Part of a small language model's weights: 8 heads of 64 (2 for keys and values).
Each number is 500 + 40 x the weight over its row's rms, rounded and kept within 0 to 999. Layers, rows and columns count from 0. Numbers have three digits each. The size before them is the row's rms in percent of the matrix's.

# layer 4 attention query, 512x512, rms 0.163, rows 37-47,101-110,165-174,229-238, columns 0-127
090:538489505554529565483539445525431504523538600472449569522469550471552512506485500524507470502460531536567529538531534418566583471495518447463533515494514565505529520521526471497533476505514525525461520510495549458498505491453491617489565477467533469538523558470519528471472524532494549448501461487523463486529545434537505519480484535464500465455418475498496590469477517448509501454447
095:524532489490554558476569519500467497497513493456569560495538445461510601471471548453414519505457561515497498529517607464592506488531564504466471409463465506519489467514488510505472536463457453509502434530458513514509479478468519535510426438488512469429500499532518498539445505548476500486527452449508478473525606527522433491475503538506483543400495443552519546479504555475486508504556
088:452539469453479502513493490437444487441460490474454522532479523568438504505481496557482476540485492511564409515544518497475453525463504486554482476554484474464494470431557479500519503464531498491550559484523453507518526460469474579481559531505443501532470469477455525497526472498444515518540522519559473484488518470559530500482489487487528514524503409525488483483490476470444461500534
090:531449475512466531522544517460530495554449581603439527446527521471521473472532424519596508490504495537484494476414515466502474553508466559524538517522485498488512483500480540497584535563486573504445532419559502558448546466487494521516562529442473508527499511510481545548527561512530521506524515527533551462486517465518516484496476527454497475504429498528497493481498504378516552503413
086:534484462492422482509482509408517547449462464486516548468553575468475444544539535536500495549576500501466490503450530425492502528602525491593527561493460455424509536561439508474512496529461525493481531403455456479515480511499514461521552484492541502438509499561464479518467482467480546551484545454463486476491520408456498463530522479456441482489409550431529505504559527490506493514444
105:470496501489500476507504490480497463504477516537570561547495502488510468507533516448448489481516439526537437473478504556583489517501484531438513469487458560474499474551520457481481542493503437481467495508481491557483535525504472505473513487531474526494500528475504483546459476545523504512497456516497506418517512483592554469507474499495536484519542477501534500510402464508490586618481
102:418519542486583525474530512513455478518473451522513499604499497532523487536470509450516457461489521588482448459525503499506455444524562534521483457561441570513437469514508524564531451481518502462443466493558479516521521514489564490465502514559476498490573516523470465527440519472575510537576494492493505526479483496489490438447540514539545467477556506482519436486502547490483528454498
097:514489527456497496465506487500517457522536583448557522483454421493498511467510540496515516470459557464492562473511418439553533500445483504481574484506543487496539472499493496480559515438508499539403462499532478522539518490462547491502542538512523513478453582424517474532398503485460537529497478460524558558497554555496486514446507508500479490535496492531495457502411457575595452505583
093:520524485501521472577481528512477497428589541417526481457519565451527588444489578468438476499446491517615503485465517544478487457513483512418417399548477443585516508491523489484550439485457489535529523508495441530566470510472534458489503483516458495489470493466481425505503444503540499531420463458481511575468448521472450499495486533442505509437503449574539478476522549560489447548486
101:536470511532589506443522499574419522485544529401413427532559456508563588495488503504504478542444553529530573478466468471418476482471526534438449519580543450558453518465424497488509434489444468518520548513491489502483471487470503503552425443437535499421497477449503481504480462492434524512459495541588474509496547487489541524456527541569515456428468489477499527480460531572522438461508
108:491541476521500466539534442410432460483521511563403594479459443496503510468505455482492515542503451537513425502447443517383482583471511495495488460440574565485513435504471560560475467500438455541519555457473546529503568541508504483498475456474493544500474401525464505490576502491543495478489522491535471515461417485452498506496518440564474506498439479474504491592467516445477493484532
081:380572511494529500544508456477488528504489499497431531546543476493488473479521467438515475546482460524436451508532448545396481417507568498491485502542469559506506512515511515460458503527528530562451454470468520451509501500499486429470472514570497492464532497530527524467530547563489431512453476474532500508499481596486482502503458509455519498532454468426483475548437523497511535512468
090:409503512503529553503427501507492496508500515511570572578611507524558543507501518472526452496544531542408466551534469490479474465397529511505482466542556594547460504481506514547492414518593545483429506447488416501524499470520491470525484554554482534559529398544466474450495514527535474514415525466514495558441521566543508487505536571475479479619459484540536447541456518458505484529587
082:481504408441511488467453470460524495528482473637484497551461479572514449536484467529519515485541525508533593453513498465491447483472545468539526549544511530451504410419429478545502466523572453499483521524490588531520513501413511485468561404485474474476557476492533523497506560452525467418456545498494507567535512527439524507501473473540501526542489502496557517487529496485539490495506
088:473460489576460455539530530482471543491487539513402453479508563468538482539519481526551555420466506422572425475505478480604525492486503426545465547553571476452513483533503464512518499536440420493523512498424473487534590589547514509539547460449563518484568460510554521484511541521476438491497480427510536482493513456495446490518532521524497593502462515388459534486482445454466468562468
072:490533472461558489451464492492516497514513506531510461441479507464430555455465555577511522487455473492502523529485488493513560508558430524584451514524436505484540543457421469414520500457458484561522466450541502495464508491553512476476506457460534445511428520487508495494449542524523512475470563523492525552529516462549514490512439475476505450484521467540506507514537519468490475438520
099:389537511421538529537554461475510472507465516525523560461528543500461538562522545478495414508488488498460512470461475555548485510493482539507522441484523507540473500545529469501554463530392460410436494474445506439490471576472516488513529516502573516502474490524461489473472475525489424483459495559431608488498496476548531497492493497491455538503520502528530488500481506464487533441503
092:489489503533513533459497370577432457526501511463448495521492557541523562497548424533449411439430536521472455456479441513452495519512435520466484497508468560445567504538530536477470424464515465536477488549478519484475431556498499498512515479474447498514517405497437485469495505474484419462502490526472484436488473478489520518572550507536507460492448474542460542516455542499502541533482
099:500558491479460504516547492536454438501549483468512489475470462505497529468503467505486580477534592418536587440526491498475530439493469545475512468514485466500522468523527516504573485424476491505519463419496433595538572440490501454489516449485475403480447510422531465439531501522474483516491509523454541563525564545493545598531470497499459492556531475495531452553549505523582409505540
085:550467561504504566485411513517456543494544484459526513523412560487549479528498606468492518530418531534475500582494521553556481510518486498483489573545514518585516497505478571472436538527485497514492594467474567504468458493522483433494450556522444489501501475548481517487428530461400507489499479461488503338561489458475465416444519477531458496499553478531441485540499516450516555511477
102:564508468491531480516474531495461485430580582469547538557540452532544512483481535442436474485544549475525548543506492449466429559480533506454478460507515476540494472498476540567499482411504496541499458547509525648536509559541533451622552440501497503513560584488537508474578510471502532564491476389562451504483485536452528436432464544476484491475561473493456492547502521523408497537453
086:490482488507457535494503459526496484482519474513476450407539485388488480458488493490528487488429537511438484508460494507428477423496457513503548408494479501467458508467506460493495520483565528434532443495460466521487537499462586478536497512521533513512510547468505493445503454483459501459446468456559463486614534596482553394523544467490501433538437479481468489515489563477563447464534
102:522491523483468490489410487496523463520496430495509551549422537477493489493484533525521476542498537613474476484484523520504447499531554465530520507591468399452466520498513480474447460511547518457501543485525462498496526442456525471498458555471491543511493513445461483491488484508430431545521502433594481484538422460630467535465498486559568461472570526506502570515534446483516467550493
091:500525526539437527517507559535449527498484513546487387460514480465499554521470493505487461467481471499482495577524497498472381500519472525513574550516539516440492512455473496538475519492458515468548464542471504467490492507532604495474529498569490427503530459474498510480538518480486477561507508589525536580560474556499451495514464539502445535441434519544471462509454540469552439464549
097:497514476531497478545475518505463557556567510564525495445498521524505490520491505512550467558492452512523542453484495567539504471543495475526535466492574517525519449485448523477594539467512480535535530465485493504473587541419526514547580526488450515519504519541502519511526522537505487514504502502399508504425513471488560527517519414491485504517434501488519463492494577511504522571368
090:480508472442514452509486493443473520423470506600472502434502579494513424480467501499513521517472480495500399500460542488517545486517454486541503554492426528434607512510529518495558526537499533573466442502501494468563427497517541578506507513452593535509430571519466523558532528463490429492506493395448538436469532549480501470522480488467538496542437543484551521483498500518387529385546
106:456499502511542476505473461467486455549445529511577567583478552477422497514535496502518483518468449481501510554465469529501404474532488494513582496540517504518439481571488490424391480495560505474491436515432494544494483530507500551484497516568526496502598493505443533510462539461559494533511483479517484442487437416486475419513531539477506500529445488527543475519530475473539480499481
097:549478537488499498445412510488464512474556511480583355508461461486471533454469480497516554502457500499527480470518491378502506442509465526470553513523466487506535553516529497517479533540467472515516440454516454506524444543459524482471564433417482520466535453514519590520516441494470558455443579494523511551533541539575577514470526436537485471547544500449534480532450467520517493443555
098:449549496510517470470568571526424475520511523412460438538466455519497545582522476529511474549459470543486575479556491467476438532533489506480460516510484484544452483493532532555491487483542543510509444470580534511545514493519536539521503534475537426527536528438569518474615509500499513473423532464464498571501506456487463543478578493499509527519444515453466487487539501503579514511568
095:525528574513483511481534493530478513523542453428529490516493518455513553491521490382505501449489503503492501504551546516532537450509561522489510480501429579483527485438544541480583483466516504524535483538493556507526568493475478509542491462502443496535507456499525487516452491491422434497434460499482514590518482459547521445432517571501551565490533505479424480535483440575555482573456
105:575485507546417511426550474505445511515484488524476470485571567459527449495492557456406440564534571487468540548452543486559518528454460524539546508515409416411566515497474538477448574490476549526508436414442480400492441501518568537555417484491446547487486469464486538518463478540520538458492502461510551471504501518528519469498516483501482452431533451478465536465480503464496408483478
093:508528557580504516549456410556514453549528571615512554512511486578542522445468479465500467421456454572506432412510458426453510514414515548491455484509541520556438445511489523496574537547550507510542482489447478525553490506454451438468552475508469532520538552495516578513592482541480490519509537419525532493511512434475480439473514503554485495469472474519531499522546556439514501509489
085:460556507507482504432464516475515442545470494523500599556474536508525512505503506468529519450546524469527551487520465454485476499581558466537410491513548426475498494475465481576390397476528464463515546430505517516472552453501426513517454583500574509504479546435531475537444528469497604482461469456503446520459501443548443415501400473540543489546578483478494474572472575431528468547453
082:519476513417465511627538415532521445562516465562499470514488451529538502625487497487508501539536438507511490497514411470467509492497575487457525505580468564522464484503544488536460444516524500539548467502525548568452567444432492452502564516461486483483525506512490498499513519525514539512524556495472478554542546494523486444409512487526591586550505466552515508533492427508409483466543
091:503468480503482467546492506519471561522511586524434555410472522460440490544496499536532515498507474470463344437499514529515510430518552560487468567494485545448521426441520468474516496483523438487565484488562478484547529509451470436591530514463507525576545469533520523514570531446461507499472519440455471440530540484503483437546539506446455483479434500433545497519444516523470542491475
076:556479507515541450583601483524511489453530476559437495406534512492492501477484500501517512472444489528458552494461544516515498570545479494526463565544444462503468552552454463461473583583468509492510530452453474401532539537528607440463593457502450481466582524474563466499494518476543572502520491532506503485495520484530512527452543501492459526517436542490450467500575478507433535447533
097:496462495536545501522463556501418500576475454451537551508483518504453525436515495526494488480477477448443498421490420505523503521555476534462467440531529524497488521512475522462499557412491475530551498514618507543484576495499583423491517445496472603564500666491523523523466500454503520500496506514455529500501558448476564528519536512469443540475549472514523475518522490502500511562499
091:499509581494441517550457480569433554456458429515551451576531486590489474514518493535449515463543533486507448492559504533527472458484528446486523456490503497549477458511559574547484487454429499552516532511542470463470598492460572467502468569528551531428481536442563504486524479485537455448541454548484484496528487410539505632528544470498494485472539472524596485467503569444458537564526
095:479470476478518493503544472425488540494472545416487467523509525482487492588468444486508519539460544433492512510506497536466509546516515518461472528474521503485471572431564481562588462438436502533462474514436521407439523496494438552480489518528540518476533493540503476506576461489538524489452475478495423521502523518527460550526507497474560515522553484560465480488542467461506489530457
092:505587556469434523504488524548466472461477469363478485531499487478515436577495492524507482460503525497423510500481510550473517537572517438476497481455518563567505415537513531571520478425474546532485455512539494469507455477526536538530521463535517475500491588522501511472465519536421486500465541478443521574509465526491459486510540516470543498436485454502500594462519494499570436600482
105:495516495551474515446492528523520503520531518400460455495526490485473403465471468494554423502534430486505497474469467446471459548504507539571487528516421521463473481565512578539550512532603549484473520531485522498517428520534478580573543488531439521443547495489493506533434457531482402453432563463504513501509539620573567530498509508519508504496504485506532505451549508425494509489522
# layer 4 attention key, 128x512, rms 0.158, rows 37-46, columns 0-127
092:475489488421502470544540555555473493473441480475522488558496522494450534478512502474508524523520445500443433534496587468529479499484545546527434472431465416550448483456519489476435481495468526475483520475537408536458549546551546519512504490504471540581545565473484478523472494432489558532500531489450511406523417461475507499442492505469476559520460563544463527516569511468462515494522
111:512464467531493512489506459465406572529561465474538498391504496518418529485509473530452560469529492512438461524485533564446475548459482502454579522532433487533451521459483465494517540483523546507494457519535536490574598541416441515549544472460510526575510475507440521518530423513450544512493486500546503540499486501513415460517562424466520567496503516547458446533459479525520558445536
099:495509484532495488539582500452440540432498443471479533495439396409467529440482463490540468471534525429521496450481551548522499578490446547480493494482546555530533499490471536465500543489495547509564442448597528544446484521441516491481513493495459535527543542502559459472530530464523474423565506456459520440469449495488492515496500497484508535422466584446441548537499530609503520520526
090:432582509442516513539471496471437485506471518491404465516465446516516489534494465526492528556483497470416529433538568483488515503515520452498428448454574518469474489497495544483498458491437500491554485494549518478518470521528600499487492519531504502498417467447535495479482476514456479507458523530477468534496536550441505473521494501473468434500420528506482480483524420553440485425499
096:576511503440482512527487443559499462482442466453455524508530530529511488506551476482460491513478463495464483502494448570485443466542559505439465469506457492508521474556477511470506517552487497467512526543474498480473549501516532444549490438527472466387516486565535519381471515540510525475524499537511489441457467463536451447505490516500522421470516431461519516431452576474535417532457
103:486491501525523553454502565577477564471456508483483419529443455520527540579545542541599546523497502488475539467480451519430616465440548467525407565396507513484473459400486522511414497517529444435533497468564475471462481543492492516471495491498473436457479537525537494446487443494495550501484481526544491478489537519507483557492522476525456480432525546460477496432462514493517514446491
095:469525463520513545497596512554484526541514478466485525549506396467491557527405509481473551530465485506544477437552455494474463417463567449502453439450469537502490488455490469596539456487426536520491437492512492561489459448499436517549467481493522450519457503455533437505488493467490502486478429539541566524479485520454453413499487442491566510467475521474475475521475529490475469489533
090:438448503558481537466488473469513472466511463427458518502492459528465485497437426476519534497555510535595486523500544506410479562487509509533517529455530443558534436533474477455480432525567561455540504529503576520501476535486424507503445585505486549516452521507515563477544449464498525475517473579510504488455513537440583549465458441447518455496523555538540495562473480421539533479479
110:470457497504469499427471488528523519462563469375603505508508532500477513488483497512443540490517494573590581503517529505555558507461508471485526562532471475516490477558531481506413522494507405490486504520481471500566419484478408530489533516503461485479513498473470472497480474482487533524531551478535489561499504505499503549462477464544501556547615516447524473515492481489536467561497
100:438551520457539486498531512499528467508497496509454516537474508418479511589511492517503527480574471484501448527516558486469535495548513486503518526478484617585516527492543461472524558537504581520560530497516456470456476475448538487453558522497526487504542502598576534490551481437517492552580521533522493600505445493512482463547483536472533531504471546561519539534574482489487473463525